config.yaml
num_key_value_heads: 4
norm_eps: 1e-05
attn_scale: 0.125
init: "normal"
init_std_up: 0.0332
schedule: "cos"
Each number is 50 + 10 x the weight over its row's rms, rounded and kept within 0 to 99. Layers, rows and columns count from 0. The size before them is the row's rms in percent of the matrix's.

# layer 5 MLP gate, 512x192, rms 0.181, rows 214-226, columns 0-191
097:57 34 49 50 37 44 25 40 56 58 59 59 28 45 44 58 64 27 43 51 46 48 59 52 64 43 69 39 54 49 49 58 68 42 46 48 58 51 59 58 43 47 61 49 24 59 27 29 37 49 32 48 45 53 47 45 38 56 49 75 39 45 46 73 54 60 49 58 43 51 54 38 48 63 43 43 46 43 58 52 63 80 61 50 42 53 66 49 48 34 49 43 48 50 45 44 45 56 44 64 48 48 42 60 53 54 44 50 53 48 51 35 52 52 64 35 53 49 52 64 45 38 52 48 65 48 47 44 58 55 48 57 36 66 47 52 55 63 53 45 62 40 52 45 38 38 60 59 45 38 39 56 50 35 52 56 79 49 58 50 64 59 55 63 43 42 60 41 44 44 60 65 53 50 60 46 57 66 52 58 41 50 69 58 56 34 33 57 52 29 54 45
108:65 43 58 40 71 49 48 33 39 47 43 75 47 29 60 56 62 43 67 63 61 52 49 26 39 42 52 38 63 53 63 50 53 53 56 72 48 40 55 34 43 25 60 54 56 52 37 39 35 48 36 41 47 48 56 64 43 48 66 45 40 24 28 38 54 21 59 52 55 60 51 57 66 37 49 76 43 44 63 56 57 43 62 52 48 42 52 50 55 48 47 43 45 50 46 57 50 58 40 45 55 49 53 50 50 49 51 49 50 45 56 55 42 51 52 64 44 40 30 40 41 59 51 54 56 60 59 54 53 66 53 56 51 56 48 39 54 56 68 42 33 59 46 43 45 58 34 49 37 35 45 60 62 54 49 46 53 54 43 51 46 47 44 36 43 53 39 55 64 41 55 64 32 59 54 50 52 49 30 43 53 49 46 48 45 54 62 52 36 67 45 69
102:56 41 55 47 47 49 32 52 39 39 42 68 39 57 35 49 34 51 40 49 54 51 52 67 63 29 43 47 50 35 77 44 55 60 44 49 49 64 65 41 51 37 39 59 52 61 74 56 45 36 48 45 50 62 42 50 36 65 54 58 63 56 34 32 55 55 41 48 54 37 43 53 54 70 53 44 48 33 62 65 64 38 52 59 44 44 62 42 53 50 54 30 52 49 35 54 53 46 46 34 55 49 48 42 37 52 44 55 70 61 58 68 41 50 48 64 44 57 62 42 43 59 56 49 52 36 46 38 56 56 50 52 53 63 52 54 49 40 55 34 31 41 43 34 54 51 46 50 42 58 37 58 83 56 70 51 37 37 46 45 60 46 53 62 40 50 43 65 45 50 50 58 59 63 41 41 36 50 48 48 51 42 49 46 39 27 50 41 51 57 58 31
103:61 58 49 45 56 73 63 39 39 48 38 51 31 50 38 46 44 58 52 55 62 45 40 24 50 59 30 54 48 40 45 54 49 29 64 65 61 45 62 51 61 51 48 55 50 53 55 67 55 58 51 48 65 44 52 41 53 52 45 61 44 59 48 44 61 51 48 46 51 39 38 40 52 39 39 58 62 41 52 51 48 48 41 38 55 42 53 26 28 61 65 52 69 68 43 62 51 61 68 52 69 59 47 47 60 67 58 38 41 65 44 47 57 54 54 44 54 44 61 58 51 49 52 59 43 42 41 44 45 55 42 52 63 29 65 58 45 53 31 57 46 44 55 58 46 54 40 54 40 37 42 61 49 51 60 40 52 49 49 52 60 54 52 43 22 54 51 44 55 52 47 23 61 51 68 55 43 35 65 64 46 31 33 42 48 61 48 54 71 69 53 55
112:66 35 38 57 45 43 45 63 64 44 53 57 38 49 49 56 43 67 41 70 30 58 35 47 65 49 46 75 47 55 41 38 72 48 51 41 41 52 41 48 59 59 44 52 44 57 51 68 59 49 45 67 60 53 59 49 43 57 54 58 33 62 51 54 42 60 30 45 45 49 70 53 66 27 46 63 58 42 47 61 72 44 44 42 54 53 50 49 43 44 29 59 64 50 39 40 50 49 52 46 55 45 66 49 41 38 53 33 53 58 63 38 46 36 38 51 64 50 40 55 52 53 57 49 66 48 57 46 60 59 53 55 62 47 58 46 50 73 48 56 42 61 58 50 65 46 52 37 57 30 66 43 59 42 43 46 60 66 49 57 61 45 51 56 30 54 39 59 67 43 38 41 37 45 65 43 39 49 37 45 39 61 38 38 37 47 46 48 61 38 38 43
099:51 49 54 51 68 56 53 49 24 45 54 50 56 57 56 67 22 26 46 62 60 49 54 49 25 39 45 45 62 47 34 46 58 55 34 45 62 69 63 57 42 43 67 54 53 55 53 62 45 50 52 44 54 56 45 38 63 66 53 44 37 35 56 53 62 53 55 65 57 46 44 42 64 29 55 42 44 55 49 32 51 42 60 54 62 50 52 46 51 62 47 50 59 56 51 44 71 57 66 60 49 51 54 41 49 37 53 41 53 53 72 43 55 44 50 32 53 49 40 55 73 35 35 51 56 62 48 45 59 47 57 42 41 53 51 59 58 50 53 33 36 67 43 38 53 48 55 50 42 49 28 67 51 43 61 54 49 58 29 49 53 42 47 63 46 45 43 52 54 39 53 42 59 51 46 43 49 36 45 62 58 45 65 69 25 48 33 42 64 51 35 45
101:46 47 34 47 44 52 59 56 60 46 63 51 51 70 61 56 56 63 65 48 57 58 59 46 50 66 60 69 65 46 46 58 43 58 34 36 58 51 44 44 57 50 51 34 53 55 75 38 52 24 48 47 37 52 43 62 57 62 66 55 50 44 46 41 43 54 27 42 47 47 45 56 62 61 39 64 68 45 51 45 59 61 54 54 53 58 33 38 47 46 50 44 65 49 53 42 50 71 48 42 48 39 62 45 54 47 51 67 53 59 44 44 46 45 61 61 36 41 59 45 58 59 38 46 37 48 58 31 53 59 56 67 42 41 54 69 53 46 73 48 49 54 49 52 34 59 48 51 58 26 61 57 48 54 33 48 57 53 54 61 56 64 43 48 60 60 41 45 46 39 48 32 47 53 66 71 70 61 51 43 60 73 46 59 61 62 43 60 61 55 37 47
102:45 63 36 49 67 37 41 41 50 34 48 55 22 53 47 53 46 33 50 56 45 49 49 34 48 64 52 38 60 45 61 47 63 58 53 51 35 44 61 39 60 47 53 65 58 72 51 68 46 50 38 42 56 39 52 54 46 52 35 40 55 41 61 40 48 39 52 50 45 33 38 62 43 42 58 35 69 57 52 49 43 62 30 47 59 70 62 57 57 48 65 51 67 41 56 48 47 43 52 48 54 63 41 52 53 48 39 61 48 40 64 57 42 51 62 41 43 56 60 37 56 50 58 64 53 59 47 45 50 47 62 46 48 50 69 46 43 22 55 51 47 60 59 55 52 35 37 56 53 56 52 59 47 51 29 64 57 61 39 59 48 55 73 36 60 59 34 51 59 55 41 34 60 54 74 47 47 46 46 52 58 52 45 47 44 51 71 25 47 69 40 43
099:48 51 50 47 39 66 53 59 44 41 47 42 52 52 48 42 50 65 50 36 46 54 67 54 51 47 56 54 47 60 57 43 59 63 45 52 72 60 65 66 47 45 37 44 59 59 43 63 45 41 26 39 48 43 45 64 62 50 52 46 53 49 55 49 60 39 74 41 67 51 46 69 25 56 48 36 50 58 55 61 44 51 58 52 44 53 54 45 31 43 55 46 60 31 78 60 59 40 65 51 44 61 44 54 55 43 64 53 33 57 46 53 56 46 54 39 36 65 50 53 46 56 41 40 44 44 48 54 61 62 46 23 47 58 61 61 52 57 53 58 30 41 55 45 58 57 58 53 40 64 55 61 53 35 64 69 35 35 49 55 40 28 50 29 57 57 56 39 59 42 36 40 46 49 48 40 46 37 46 39 59 44 50 47 54 24 70 50 40 56 46 50
104:53 45 53 68 44 31 51 31 66 48 42 41 45 49 52 36 52 36 49 34 32 38 61 76 52 50 49 41 32 45 50 61 61 57 42 45 50 55 53 58 48 50 40 44 59 41 50 43 56 41 49 36 56 65 62 74 50 49 40 43 56 60 51 67 59 47 49 51 44 68 54 58 48 55 47 52 48 60 44 57 51 49 59 47 47 39 57 64 57 42 49 51 53 43 24 40 42 56 46 65 51 52 53 52 63 63 41 32 59 32 43 54 35 75 68 55 47 55 59 46 50 44 33 44 47 54 42 30 60 55 67 62 42 44 40 59 19 53 59 67 51 51 51 33 46 49 52 34 50 38 77 37 38 37 35 47 57 39 42 35 43 58 58 60 36 53 41 55 56 52 59 56 52 47 46 55 50 58 44 62 43 48 63 51 68 48 49 47 65 54 52 47
102:40 35 46 44 48 52 42 63 55 46 41 45 54 62 49 52 59 56 60 49 49 46 49 49 50 59 62 55 49 42 46 47 62 52 43 40 52 64 62 59 60 52 53 40 55 47 53 66 44 49 52 50 60 59 30 44 75 42 59 66 60 50 43 62 63 46 50 56 46 38 32 49 42 37 60 61 64 48 63 27 37 41 57 45 51 61 50 27 44 56 68 57 48 40 52 55 65 44 56 49 65 63 57 68 39 56 50 31 50 63 66 45 50 28 49 46 47 50 57 60 70 54 68 43 69 60 70 64 46 30 53 61 55 42 43 57 51 58 47 56 59 44 41 47 32 60 53 52 54 45 68 44 71 40 59 40 59 62 54 59 46 35 50 51 64 71 50 48 50 51 21 49 57 71 52 55 45 60 45 39 45 62 51 58 46 45 72 59 56 63 49 57
096:63 46 54 51 52 35 29 39 56 45 27 50 49 55 52 60 50 39 35 37 38 67 53 45 56 49 57 48 63 33 40 57 56 40 47 56 58 31 39 69 46 59 33 68 55 54 44 51 57 43 47 60 64 55 54 49 54 37 49 48 41 52 37 49 51 47 53 23 51 49 45 40 31 26 62 50 48 56 49 48 40 34 57 61 65 51 42 52 37 47 40 54 46 41 63 39 60 62 66 65 58 41 45 53 51 49 56 46 30 36 41 41 50 61 50 59 52 54 49 70 62 57 52 51 54 49 47 42 61 41 28 55 48 49 65 45 39 54 60 51 38 49 51 76 28 60 42 50 48 48 45 50 52 54 47 49 46 45 73 41 46 55 49 40 54 25 32 60 68 49 51 47 52 60 60 58 35 39 47 49 59 36 51 47 25 37 51 56 56 43 59 62
105:29 47 55 40 71 59 50 51 42 33 52 59 60 57 37 44 57 40 44 40 45 51 50 50 42 68 51 59 48 70 49 46 55 41 51 42 46 56 45 38 35 41 40 30 44 41 46 36 35 44 56 59 45 57 43 58 44 56 56 54 69 41 58 58 56 51 59 48 60 75 46 61 44 55 39 58 46 56 59 39 73 44 44 59 39 55 37 71 34 68 52 45 50 48 50 42 75 59 42 71 51 46 51 37 55 48 46 61 63 52 38 49 34 41 45 62 37 59 41 45 39 57 52 31 64 47 41 60 75 45 55 43 49 53 56 54 48 33 70 43 46 43 53 63 52 36 50 46 59 26 36 38 40 42 32 49 45 58 44 51 71 48 45 52 33 67 54 58 56 45 50 46 43 62 50 37 44 59 60 46 39 57 45 42 52 45 41 62 46 60 46 53
# layer 5 MLP up, 512x192, rms 0.185, rows 214-225, columns 0-191
095:55 59 41 49 53 64 47 28 56 50 56 66 35 58 56 49 54 47 36 52 43 51 62 43 63 27 59 53 55 47 29 52 61 54 48 42 64 69 49 49 54 63 56 48 24 58 49 28 38 57 65 56 37 44 46 35 49 44 57 37 42 51 29 64 55 44 48 76 36 41 60 66 35 52 36 58 54 35 40 48 44 61 59 63 48 50 56 47 76 29 51 70 45 64 46 48 54 56 41 42 54 44 48 61 45 67 43 46 38 43 38 40 50 33 56 66 53 65 49 48 52 54 46 52 57 52 48 57 40 61 52 53 50 73 43 48 48 40 41 48 60 53 45 39 51 49 48 46 43 47 58 37 35 36 43 58 38 51 54 54 60 40 42 57 54 66 56 52 46 41 49 33 61 51 43 60 60 76 54 53 55 56 41 52 53 44 31 41 55 49 47 36
105:48 56 49 51 52 65 35 58 49 39 66 51 54 55 53 74 32 43 45 42 40 47 58 56 45 42 52 47 43 71 51 55 40 59 47 52 41 50 46 45 49 44 57 58 43 62 54 52 51 53 56 46 48 48 29 38 62 49 57 48 40 56 32 48 62 51 54 52 62 39 55 40 51 59 45 61 39 47 44 31 53 48 48 60 55 57 54 46 71 67 47 52 60 47 45 45 55 67 55 30 38 59 53 45 30 53 48 44 52 43 52 60 52 33 63 65 51 71 48 45 43 36 61 65 40 33 48 37 36 55 58 38 47 67 43 48 47 48 50 56 65 35 60 54 44 49 47 33 43 52 38 52 37 67 68 57 44 72 60 60 42 33 46 57 65 48 52 78 69 48 20 54 32 51 39 65 55 58 57 56 45 44 40 52 45 44 46 31 45 59 43 48
110:61 50 70 48 41 56 54 60 41 58 48 66 47 39 43 55 52 44 30 43 56 52 58 54 52 57 53 46 49 62 56 52 32 50 57 48 56 60 55 41 40 49 56 60 46 49 70 54 49 56 46 46 59 55 47 51 56 45 32 67 42 44 45 48 69 60 62 41 36 44 65 24 56 44 49 40 19 59 37 43 64 46 52 55 48 52 41 65 56 53 55 54 47 38 49 55 58 46 49 61 47 47 42 33 33 54 50 39 54 61 38 59 55 32 60 28 32 27 58 25 61 47 69 49 60 34 41 50 67 45 43 42 47 59 64 47 67 42 33 41 54 46 50 41 48 41 55 61 65 52 35 57 42 56 53 49 45 46 59 45 41 42 53 47 63 49 57 63 48 53 43 49 58 57 58 46 45 35 50 48 54 59 66 29 38 75 60 56 33 42 61 45
101:45 53 57 63 70 69 67 68 45 51 55 60 42 45 41 33 44 67 51 45 69 37 55 33 49 54 38 54 49 38 35 51 50 36 43 63 38 41 48 44 39 46 45 37 53 49 51 22 68 44 52 48 46 54 45 66 52 42 35 57 57 55 39 50 59 47 62 34 47 61 60 46 60 50 68 44 38 50 36 42 60 32 51 67 69 41 57 61 61 52 58 47 56 53 40 64 42 47 46 54 47 50 61 44 50 55 65 50 44 58 58 30 41 54 53 51 50 34 56 63 51 52 53 62 69 61 35 57 64 40 43 46 33 55 47 58 57 50 40 58 41 38 69 69 51 60 35 53 49 59 64 60 61 49 55 63 54 72 35 43 38 49 41 45 36 48 59 61 48 50 53 52 55 48 52 56 66 39 59 43 57 42 41 53 38 52 44 49 47 79 57 49
105:58 28 61 42 57 39 58 54 40 46 48 35 51 41 42 60 48 47 41 51 58 28 54 45 49 61 44 50 39 44 54 73 39 37 61 39 54 61 74 47 37 39 54 47 42 55 54 52 41 51 59 34 54 55 60 68 61 55 41 58 65 45 49 56 53 52 58 48 66 30 62 56 44 53 43 57 54 62 51 64 54 51 53 67 28 38 51 61 64 49 62 24 45 70 61 62 51 40 51 43 44 49 56 59 70 39 44 68 49 53 48 40 48 36 35 58 33 30 52 47 40 43 43 58 50 61 43 51 39 52 45 45 32 47 42 61 39 41 45 64 50 44 49 54 58 64 51 43 57 61 45 45 39 43 53 50 48 42 67 33 59 52 45 45 41 54 32 37 57 44 58 53 42 26 49 27 48 40 60 52 43 54 53 47 31 62 54 45 42 53 62 63
095:58 67 53 59 56 21 57 56 67 53 48 51 60 43 48 45 31 51 47 47 47 48 40 61 39 48 63 39 49 50 60 47 36 56 51 49 48 51 46 36 55 66 58 26 42 64 50 53 42 57 35 73 54 51 57 50 64 42 57 55 54 56 51 59 56 46 54 55 27 54 58 57 67 67 49 51 57 47 58 39 57 47 55 36 64 53 22 40 39 52 59 47 64 49 43 64 58 47 54 50 55 49 47 35 38 54 50 59 72 41 47 63 58 40 56 50 45 42 47 51 61 62 43 67 50 37 52 47 60 47 66 48 68 43 54 43 52 41 55 65 52 39 47 42 57 42 37 46 55 41 58 55 51 46 53 32 38 63 48 58 49 45 48 56 69 47 64 34 62 46 39 70 62 43 45 67 60 51 47 43 52 36 61 63 75 36 37 50 43 38 32 67
105:35 59 58 47 65 54 46 49 78 44 49 38 62 75 52 42 56 39 61 48 46 59 61 52 38 44 51 66 56 33 52 56 58 40 43 44 64 46 57 58 65 41 44 50 52 45 60 61 61 43 59 40 25 54 59 54 46 59 49 40 44 45 56 46 43 51 61 48 67 51 53 69 32 41 29 74 51 44 51 46 45 36 47 69 48 58 31 49 35 33 48 58 52 45 46 40 60 55 63 57 52 44 48 48 60 41 76 37 48 49 60 52 50 61 39 35 55 28 61 43 56 50 53 49 37 58 45 63 44 45 37 34 44 51 58 64 61 46 47 42 58 72 56 40 57 62 63 68 47 55 47 53 58 53 58 54 37 44 36 45 62 43 58 50 56 61 34 47 36 63 48 40 57 39 55 57 61 46 52 46 60 32 63 43 43 50 48 60 54 65 60 54
108:37 45 34 39 64 27 71 48 41 46 47 43 46 55 44 48 65 67 46 50 46 34 50 40 39 75 59 42 61 57 35 59 55 55 53 41 70 59 40 61 31 68 49 54 54 58 50 61 54 51 36 37 48 62 50 35 71 33 56 57 53 49 54 37 43 48 63 50 69 45 43 50 58 59 46 48 54 51 38 45 43 42 40 30 48 50 45 49 55 41 65 56 48 48 48 53 48 55 54 50 51 64 43 44 63 41 60 34 51 48 50 44 58 77 47 54 50 51 51 57 44 39 44 55 47 57 48 53 61 55 64 40 56 51 67 37 40 37 27 55 52 32 54 64 61 52 45 43 39 20 37 42 48 58 46 54 54 52 51 44 48 64 56 48 35 51 35 57 52 53 55 41 55 57 54 64 58 42 54 41 34 51 47 34 54 25 29 35 50 45 46 48
107:56 57 49 41 47 44 46 65 57 52 47 57 50 40 42 55 43 30 47 44 42 62 62 52 42 41 51 54 48 55 57 39 42 53 45 63 40 48 54 59 39 57 63 29 43 59 62 38 59 41 48 53 44 54 40 48 34 41 47 56 67 65 51 46 50 61 52 49 59 33 48 28 55 67 52 58 31 46 35 52 50 52 39 60 79 56 37 49 49 62 50 33 62 61 49 40 41 53 49 62 51 50 47 36 58 40 52 47 48 54 56 42 54 51 40 60 25 22 32 47 57 63 47 59 41 23 51 44 41 37 38 51 45 65 41 48 57 41 53 51 48 48 33 48 56 53 41 47 30 49 61 50 67 53 35 54 59 70 39 76 67 68 51 44 50 51 50 56 40 54 52 40 37 36 30 55 39 51 58 42 56 69 50 49 45 60 53 56 56 39 39 47
098:52 47 54 33 64 45 40 53 57 47 68 22 52 34 61 38 38 38 54 40 34 53 40 45 45 47 46 30 64 36 39 37 61 63 45 51 47 58 49 48 32 43 44 59 51 29 56 49 17 63 46 53 58 56 51 65 68 48 59 55 54 47 59 46 70 37 38 52 40 61 54 39 53 36 49 57 42 47 59 36 60 56 54 51 49 37 51 45 59 60 65 65 51 48 43 44 56 54 31 38 56 55 53 60 42 53 54 53 45 35 43 64 56 25 47 55 33 43 51 51 49 63 52 50 30 51 67 31 68 45 56 61 60 55 56 50 54 55 56 47 47 50 46 57 52 49 49 51 37 45 54 29 52 51 51 45 54 58 40 46 50 56 47 46 51 33 40 58 62 65 74 67 54 58 51 50 49 47 58 51 62 64 52 44 40 31 51 42 50 70 62 51
102:60 37 55 71 52 37 42 45 52 49 56 57 52 50 51 54 66 57 29 50 56 38 39 46 30 72 64 41 51 46 60 50 48 44 51 53 47 53 59 62 63 57 56 62 45 61 27 40 47 54 50 42 46 32 42 36 46 55 68 46 58 45 54 63 34 40 42 42 54 51 40 55 49 51 64 47 77 44 43 54 52 58 63 38 61 59 54 54 55 32 38 39 59 44 46 50 28 45 54 48 38 66 58 41 56 30 31 60 64 58 60 47 59 47 58 53 52 45 57 64 41 53 62 51 44 57 61 52 35 67 38 43 46 54 61 54 59 50 41 41 58 43 61 32 48 49 57 66 51 61 56 40 44 43 55 48 47 46 58 51 60 65 41 52 48 72 45 74 38 58 61 55 54 47 50 62 55 46 46 49 39 73 47 60 68 52 47 47 48 53 77 39
088:41 42 44 44 52 44 36 71 51 56 56 48 62 56 41 61 74 53 49 43 55 55 44 61 37 36 44 56 40 54 50 57 54 63 37 41 51 57 58 60 40 57 45 32 45 31 45 51 41 38 45 45 47 64 49 39 54 57 51 61 47 34 36 57 54 52 52 63 45 41 58 42 53 46 46 52 55 44 41 58 49 44 34 56 36 43 50 50 52 50 54 54 29 47 48 31 35 41 39 49 35 68 42 55 65 57 44 47 64 38 27 49 56 39 48 54 38 47 41 60 53 43 38 47 52 57 75 20 45 63 58 69 57 46 40 41 64 56 53 59 55 59 64 62 35 56 44 58 49 54 55 30 52 52 64 50 63 45 41 53 35 56 39 40 45 63 50 43 44 54 63 56 24 29 46 52 44 57 33 55 46 52 42 57 60 73 42 42 56 40 33 41
# layer 5 MLP down (transposed), 512x192, rms 0.175, rows 214-225, columns 0-191
093:30 51 51 62 54 53 56 71 61 50 48 43 76 30 61 51 51 52 54 47 48 47 52 54 44 51 70 42 39 48 56 36 40 41 47 52 35 37 54 34 42 58 45 71 70 34 55 45 56 46 46 47 61 49 66 63 57 77 41 53 54 61 46 38 62 39 45 39 43 49 49 45 71 57 60 45 48 44 60 56 45 50 50 53 50 42 44 48 56 68 40 43 52 45 55 66 48 56 44 36 43 43 62 60 53 57 46 39 44 35 49 54 51 47 52 60 46 49 42 42 44 33 54 65 54 42 63 50 37 57 70 44 54 41 51 37 50 51 56 45 47 54 31 45 53 52 28 60 52 43 49 59 43 47 47 41 61 58 40 49 51 39 44 42 46 22 42 60 62 57 47 50 34 47 44 51 46 32 45 25 65 39 54 48 81 53 58 67 36 36 38 58
105:65 40 55 62 47 47 63 39 42 49 50 49 54 64 51 38 40 52 45 55 50 55 41 56 54 46 61 66 39 37 55 44 39 61 46 64 45 49 54 41 49 51 29 49 40 54 45 46 50 36 64 33 53 52 43 26 53 56 41 72 59 45 62 45 51 38 59 36 55 41 51 36 53 72 57 69 42 52 61 51 40 40 58 42 50 54 46 51 62 41 40 55 29 49 46 53 70 65 47 38 57 66 54 45 47 32 48 52 38 39 46 34 56 53 37 49 48 64 30 52 58 39 39 54 47 43 59 43 52 50 30 59 64 61 69 50 45 47 38 54 52 40 43 54 48 47 60 38 28 58 63 47 75 42 58 52 47 46 36 41 59 39 44 53 59 46 57 45 66 59 29 73 52 36 56 46 54 44 39 49 69 40 48 51 54 40 45 57 39 51 31 64
108:62 48 47 46 51 59 45 58 39 47 60 58 55 49 32 43 30 49 40 63 61 50 51 53 58 66 65 53 55 57 48 58 24 37 46 49 58 46 66 39 49 49 44 42 59 40 40 62 40 34 52 51 51 40 58 60 48 50 45 58 44 58 42 37 62 36 50 55 38 59 46 41 47 22 63 25 57 53 59 51 66 44 46 57 49 56 38 55 57 46 47 49 68 42 58 53 60 57 37 44 57 36 50 34 50 23 37 65 38 41 28 59 51 44 48 44 50 44 50 23 50 46 48 46 60 48 43 53 53 63 48 61 54 58 41 41 56 31 65 46 44 49 41 55 53 64 62 64 54 31 68 50 50 46 51 57 53 55 62 60 61 33 70 41 46 66 49 66 59 59 45 67 70 43 39 58 39 52 62 38 44 62 60 41 46 53 43 62 47 47 53 45
094:36 54 30 45 54 53 51 49 41 47 34 49 33 51 52 46 67 51 50 38 37 53 49 38 51 63 46 44 62 40 39 64 40 32 42 51 68 44 46 45 46 47 63 46 49 55 41 25 49 39 47 53 57 50 49 37 51 49 50 60 45 45 60 34 58 61 46 39 59 39 48 38 59 50 51 60 41 49 46 47 57 41 69 66 46 52 49 34 51 30 77 52 42 36 58 59 46 64 49 52 53 54 45 44 42 56 42 61 43 40 37 36 44 51 52 54 58 39 37 32 46 49 37 52 53 45 43 69 39 57 55 60 50 48 38 46 74 44 60 45 58 21 61 49 47 59 42 45 61 37 53 33 47 53 49 53 45 45 39 23 43 58 24 65 51 28 55 52 42 62 52 52 43 62 57 48 49 48 41 66 62 42 52 58 49 60 69 45 36 41 67 58
104:52 63 72 63 64 60 50 52 29 70 66 42 43 53 60 46 65 57 45 34 66 41 40 57 50 38 29 45 58 49 49 67 47 52 47 60 50 49 51 52 40 44 64 37 50 50 38 47 36 51 37 47 44 61 40 36 60 52 44 28 66 28 51 57 59 55 52 49 41 54 40 63 37 67 57 43 47 45 44 41 66 43 61 58 49 50 57 43 66 60 62 55 44 61 47 62 66 57 50 35 27 40 58 41 51 48 41 55 49 58 65 47 44 66 45 65 41 51 49 59 47 53 56 46 53 52 49 55 53 46 50 49 57 37 49 53 61 41 48 61 59 61 61 57 51 51 68 31 61 51 63 44 51 74 35 72 46 39 42 31 54 44 46 76 48 44 38 31 58 40 48 43 46 40 55 42 51 56 46 47 70 53 50 39 44 50 42 65 42 48 54 49
099:53 41 46 46 43 67 36 52 48 33 38 58 46 66 63 44 43 63 59 55 51 45 47 44 46 48 51 51 35 45 34 40 59 45 56 43 45 50 71 49 44 66 61 48 60 51 35 46 69 49 50 44 52 53 44 52 58 53 50 48 63 45 58 59 61 41 31 47 64 46 42 58 44 33 50 58 61 31 67 43 33 40 76 55 37 73 43 55 42 55 46 55 50 45 39 51 55 46 63 64 50 31 64 38 65 50 41 54 31 56 38 54 50 59 50 38 46 42 55 46 59 57 50 50 56 65 57 34 58 59 54 42 43 44 65 55 45 57 64 59 74 44 50 55 46 65 49 56 60 64 43 52 33 55 61 54 45 56 39 54 48 53 45 52 09 62 38 56 47 57 33 54 60 52 64 41 52 46 62 51 53 54 37 42 54 60 46 52 46 49 52 25
101:44 43 52 68 48 50 58 40 50 43 44 39 60 44 49 63 54 45 51 49 42 48 58 40 42 38 43 57 42 42 62 47 69 50 62 47 34 46 55 49 53 47 41 43 28 54 43 68 35 68 63 45 62 63 61 57 37 50 76 38 36 47 41 42 56 54 57 51 56 66 52 44 47 49 40 48 35 55 40 33 56 49 54 52 58 63 41 56 62 49 49 58 47 52 50 60 48 51 52 54 48 49 60 51 58 39 53 61 49 68 48 55 66 56 59 54 43 29 35 43 62 75 44 55 76 64 31 49 67 44 46 53 59 72 38 52 35 38 65 52 57 54 59 56 58 45 32 55 37 33 37 49 62 40 48 48 60 52 37 61 63 41 51 36 46 62 70 52 59 48 45 70 46 43 50 49 56 50 50 41 51 72 51 55 60 50 33 62 35 39 68 49
105:45 44 42 50 46 50 66 50 25 42 45 43 45 50 47 44 57 51 71 41 53 30 62 55 40 48 50 58 70 48 67 45 47 71 48 39 66 64 53 40 40 67 57 44 52 42 65 41 53 44 56 37 33 39 34 35 70 53 64 50 62 50 59 34 46 51 53 63 48 67 61 48 55 74 44 65 48 53 37 54 58 53 55 64 57 40 64 52 71 37 55 60 44 46 46 61 46 40 51 35 62 59 47 58 58 55 51 56 51 48 70 54 60 60 58 44 45 53 47 56 57 60 59 59 29 41 64 54 48 63 63 35 43 59 47 46 35 48 55 51 52 25 58 47 65 55 46 43 57 57 45 41 59 49 46 45 40 56 36 40 50 30 75 42 49 38 57 51 55 45 65 54 49 53 37 57 65 50 47 43 46 42 45 60 62 36 48 57 30 42 53 56
106:51 57 40 47 50 39 41 74 51 39 52 50 50 42 46 44 49 45 53 62 42 41 54 61 39 50 74 68 61 35 69 38 51 35 52 48 58 52 57 47 43 41 49 48 60 51 55 71 34 54 54 67 28 63 57 57 39 59 57 49 46 55 47 41 46 39 56 51 46 48 31 54 40 57 47 50 63 44 67 83 58 74 56 57 61 50 57 58 58 49 63 35 50 49 44 59 42 36 36 51 51 52 58 76 51 41 59 47 37 44 61 34 48 58 50 41 48 42 46 55 44 59 47 52 60 51 53 50 62 60 40 46 37 48 66 54 45 53 47 46 40 78 60 52 61 45 52 47 28 55 39 46 46 53 67 57 58 60 50 43 34 56 42 38 41 54 50 45 42 58 47 38 62 49 40 36 62 57 64 52 58 67 44 48 43 64 42 22 49 45 56 61
092:45 52 37 52 44 42 48 45 43 57 55 57 61 33 60 28 44 58 46 46 39 47 37 49 58 53 48 50 38 51 37 59 61 76 40 44 37 62 58 52 58 54 60 34 54 34 34 56 44 56 57 43 45 56 64 52 62 39 35 35 60 51 49 67 48 54 39 43 34 68 53 45 39 80 53 56 48 57 55 46 54 60 51 54 48 39 52 55 45 33 63 57 57 37 57 36 59 36 48 39 30 41 54 47 50 27 58 59 42 44 67 58 41 53 51 39 41 51 60 45 57 60 46 33 57 44 46 46 63 50 71 57 52 64 40 42 56 47 44 44 56 51 58 45 47 38 44 63 44 50 57 31 51 76 65 50 53 59 56 61 45 53 39 62 38 38 57 39 68 35 58 59 53 39 40 43 50 61 53 40 45 58 58 60 39 47 50 52 30 47 29 33
101:56 41 41 44 64 47 41 57 35 50 42 43 49 63 46 58 36 43 46 52 55 40 41 63 74 56 60 56 43 50 43 69 48 53 58 54 62 42 48 52 46 46 36 37 36 47 27 58 52 23 70 48 47 55 58 42 59 55 38 43 54 55 53 58 80 75 42 40 60 40 50 65 42 44 56 57 61 48 42 55 46 49 66 52 40 38 50 49 32 48 46 41 41 55 50 68 54 50 30 46 53 46 54 28 49 47 51 38 60 43 56 43 55 55 56 37 60 50 40 39 42 46 61 45 64 52 56 66 63 61 60 52 47 36 49 42 54 49 61 56 56 52 40 38 59 44 65 56 42 40 45 49 54 57 63 70 37 49 62 53 46 39 54 56 61 19 53 45 49 54 51 29 44 65 50 41 49 73 55 67 53 58 62 56 45 63 60 52 41 44 48 40
095:59 33 55 50 68 49 58 55 38 52 58 56 56 52 40 55 66 49 51 55 57 46 55 53 48 52 39 59 40 75 56 39 40 45 45 41 43 36 60 50 45 45 34 49 41 32 32 53 42 31 56 58 56 57 30 49 54 39 43 58 54 49 53 45 60 65 46 58 53 51 46 67 53 99 39 51 43 60 50 65 52 50 42 56 46 47 54 45 59 56 51 47 64 52 47 37 63 34 52 41 46 53 61 45 42 29 42 45 45 48 56 66 51 53 49 50 47 52 36 39 46 61 49 32 52 37 55 62 35 51 65 65 57 61 46 50 41 51 65 42 66 39 58 52 52 52 36 70 58 53 38 58 52 59 57 44 49 41 48 62 50 58 48 65 45 50 29 73 56 48 33 47 50 48 51 50 25 57 33 55 54 47 66 46 53 76 41 46 50 59 46 52